{"n_layer": 8, "d_model": 896, "n_head": 14, "n_kv_head": 14, "head_dim": 64, "d_mlp": 3584, "vocab_size": 48309, "activation": "squared_relu", "norm": "rmsnorm", "norm_place": "pre", "norm_eps": 1e-06, "positions": "rope", "rope_base": 10000.0, "rope_fraction": 0.25, "qk_norm": true, "attn_scale": 0.125, "bias": "none", "tie_embeddings": "early", "parallel_block": false, "extras": ["local attention windows", "gated attention", "a norm on each head", "capped logits"], "init": "normal", "init_std_qkv": 0.0205, "init_std_o": 0.00513, "init_std_up": 0.0205, "init_std_down": 0.00257, "optimizer": "ademamix", "lr": 0.000309, "lr_mult_qkv": 0.7, "beta1": 0.9, "lr_head": 0.0109, "warmup_steps": 551, "schedule": "wsd", "decay_fraction": 0.614, "decay_shape": "linear", "final_lr_fraction": 0.1, "batch_tokens": 262144, "seq_len": 2048, "doc_mask": true, "train_tokens": 963400000, "steps": 3676, "dataset": "wikipedia_en"}
Each number is 200 + 20 x the weight over its row's rms, rounded and kept within 0 to 999. Layers, rows and columns count from 0. The size before them is the row's rms in percent of the matrix's.

# layer 2 attention output, 896x896, rms 0.0225, rows 0-24, columns 504-559
070,217,211,185,210,174,189,194,224,205,180,197,226,209,196,189,180,195,227,226,219,221,192,159,176,195,229,228,223,171,194,199,170,197,209,177,215,184,188,191,202,196,198,180,203,190,233,219,250,243,190,183,212,200,170,115,210
070,185,196,192,189,186,172,186,214,184,205,200,166,211,220,201,191,186,207,173,188,209,207,225,208,234,189,204,203,187,192,221,190,215,197,204,179,183,189,205,190,227,194,201,229,228,214,169,195,196,195,221,221,209,201,210,183
077,176,182,196,182,214,232,235,184,184,241,208,191,196,185,178,210,188,209,205,199,186,191,217,204,193,199,188,202,229,199,189,190,193,203,239,191,226,218,162,207,188,173,196,190,207,162,181,178,206,203,232,193,213,180,210,192
069,173,257,176,149,220,154,169,192,193,216,186,172,201,183,202,183,205,205,197,213,209,217,172,182,241,192,166,208,183,179,218,198,199,185,235,194,211,194,228,196,219,194,182,226,222,195,182,182,187,186,209,166,231,192,223,184
072,212,216,180,183,191,198,213,227,202,202,206,232,180,184,219,183,185,198,194,192,215,195,161,216,193,183,222,217,169,180,169,190,207,200,182,214,208,190,177,218,218,211,229,180,208,194,217,187,204,203,194,178,199,224,188,206
068,204,225,196,221,174,191,194,202,225,175,193,190,237,208,191,183,177,159,216,196,199,191,185,199,197,232,217,171,187,195,181,209,204,210,211,193,243,181,223,226,196,201,191,183,189,165,201,222,187,205,200,196,158,222,205,170
081,219,184,170,190,215,204,165,192,223,216,198,161,176,205,201,191,203,204,215,204,184,200,179,223,192,193,217,194,190,203,195,200,209,216,199,205,167,199,218,188,217,171,225,197,231,236,219,190,210,189,186,180,227,204,183,212
068,203,143,211,182,210,202,219,225,201,163,196,194,194,156,202,188,190,217,196,194,221,208,205,212,201,167,179,208,185,199,182,166,196,192,186,232,225,198,219,201,179,200,182,165,186,210,204,193,227,216,234,181,230,198,203,230
087,173,172,189,207,229,177,181,175,235,196,198,216,171,211,203,209,188,185,210,179,166,208,193,222,205,197,183,230,216,193,189,191,191,199,218,212,180,178,190,198,207,190,204,193,179,205,209,156,195,198,203,203,204,211,211,225
068,198,180,183,175,179,230,222,136,221,185,189,167,217,208,175,170,167,200,219,211,190,213,207,217,212,174,194,197,224,168,192,177,200,193,212,198,202,195,220,203,191,219,228,196,219,207,207,183,187,206,198,166,165,202,177,203
077,191,192,212,175,207,199,208,168,201,199,215,209,201,196,233,217,214,171,214,195,196,189,190,199,208,208,201,215,180,171,180,189,165,191,236,179,207,208,196,204,195,178,203,201,195,195,198,201,229,211,208,208,191,204,221,192
084,227,178,225,194,177,208,176,221,221,198,201,225,204,167,214,206,193,217,182,224,193,198,188,202,209,192,206,214,207,197,208,183,217,190,175,206,203,181,197,175,185,200,189,237,206,221,188,214,209,184,165,204,184,192,162,228
101,237,231,165,157,219,185,162,174,198,206,217,196,215,202,210,224,206,189,232,181,187,230,196,173,221,207,197,202,196,214,167,205,146,201,180,211,277,204,175,181,152,217,203,236,211,203,190,220,158,233,202,161,225,162,209,189
096,153,191,174,211,211,213,158,170,225,232,177,191,245,174,179,167,196,189,210,188,156,207,211,194,220,193,198,178,243,184,235,201,216,223,192,218,224,208,187,216,223,188,208,203,207,195,205,191,192,173,190,186,202,245,207,229
103,222,196,182,154,209,201,211,191,182,182,160,172,171,196,237,196,166,187,177,215,234,174,168,215,180,179,152,205,245,201,196,209,232,174,214,240,183,212,161,165,228,188,217,163,202,209,226,161,197,198,198,164,196,185,217,215
091,207,206,221,167,186,185,202,190,179,229,176,216,202,233,227,205,236,209,185,208,207,215,188,197,225,215,224,190,214,220,201,205,224,177,187,219,236,241,207,190,171,190,209,202,210,201,216,205,210,198,182,195,182,220,197,212
096,230,183,190,177,238,213,142,184,198,224,227,202,225,272,185,194,197,177,177,203,218,229,193,211,224,206,206,213,210,224,179,200,184,233,226,213,225,222,196,197,216,189,229,145,210,196,210,219,182,163,201,220,218,206,192,205
095,196,174,219,193,184,191,161,161,210,250,208,187,179,195,221,198,207,222,214,168,183,189,237,160,192,180,213,160,194,192,190,217,198,186,229,175,227,194,212,206,198,187,178,199,201,187,231,198,198,226,191,207,153,211,203,187
099,192,195,159,201,199,180,188,187,198,215,191,201,177,215,179,194,213,229,227,198,192,161,188,185,218,177,197,187,194,218,158,207,210,193,200,165,207,202,197,208,165,207,183,178,242,180,231,214,208,182,189,201,188,226,210,187
096,210,207,183,187,220,218,206,204,202,211,174,247,188,240,222,258,212,215,195,187,232,184,212,180,204,178,188,202,211,190,227,200,195,179,191,175,192,203,228,175,165,224,218,176,175,229,180,206,187,215,237,225,163,168,191,213
099,193,196,206,208,186,216,212,167,201,214,230,188,217,206,153,211,200,228,190,201,196,190,232,167,170,229,191,146,227,206,218,190,216,212,211,193,206,175,212,181,184,223,211,224,220,198,243,237,160,219,187,224,215,190,202,208
094,240,224,144,194,197,196,213,216,262,179,180,212,139,229,193,230,243,201,204,210,195,195,218,195,223,150,204,137,228,183,184,211,228,154,199,183,200,169,213,224,251,219,223,217,232,214,176,189,226,199,211,181,209,250,193,194
101,240,209,220,167,217,222,190,163,208,222,227,200,175,179,204,198,225,223,217,212,215,188,183,215,191,175,187,175,207,214,223,199,209,183,174,216,170,164,192,206,201,198,167,181,189,227,175,191,177,231,181,166,210,204,199,202
106,178,234,190,215,167,191,184,148,208,176,225,194,196,212,178,200,186,158,211,189,202,191,174,204,194,197,144,223,216,185,196,200,209,224,233,196,254,190,185,194,210,208,216,244,195,222,211,174,211,187,222,184,181,186,193,186
106,179,198,199,186,213,184,165,206,239,200,222,199,216,198,214,199,231,181,194,183,211,228,210,184,193,169,170,218,184,178,215,243,198,218,192,201,218,263,220,173,214,141,185,198,169,197,177,219,228,181,202,211,203,253,207,188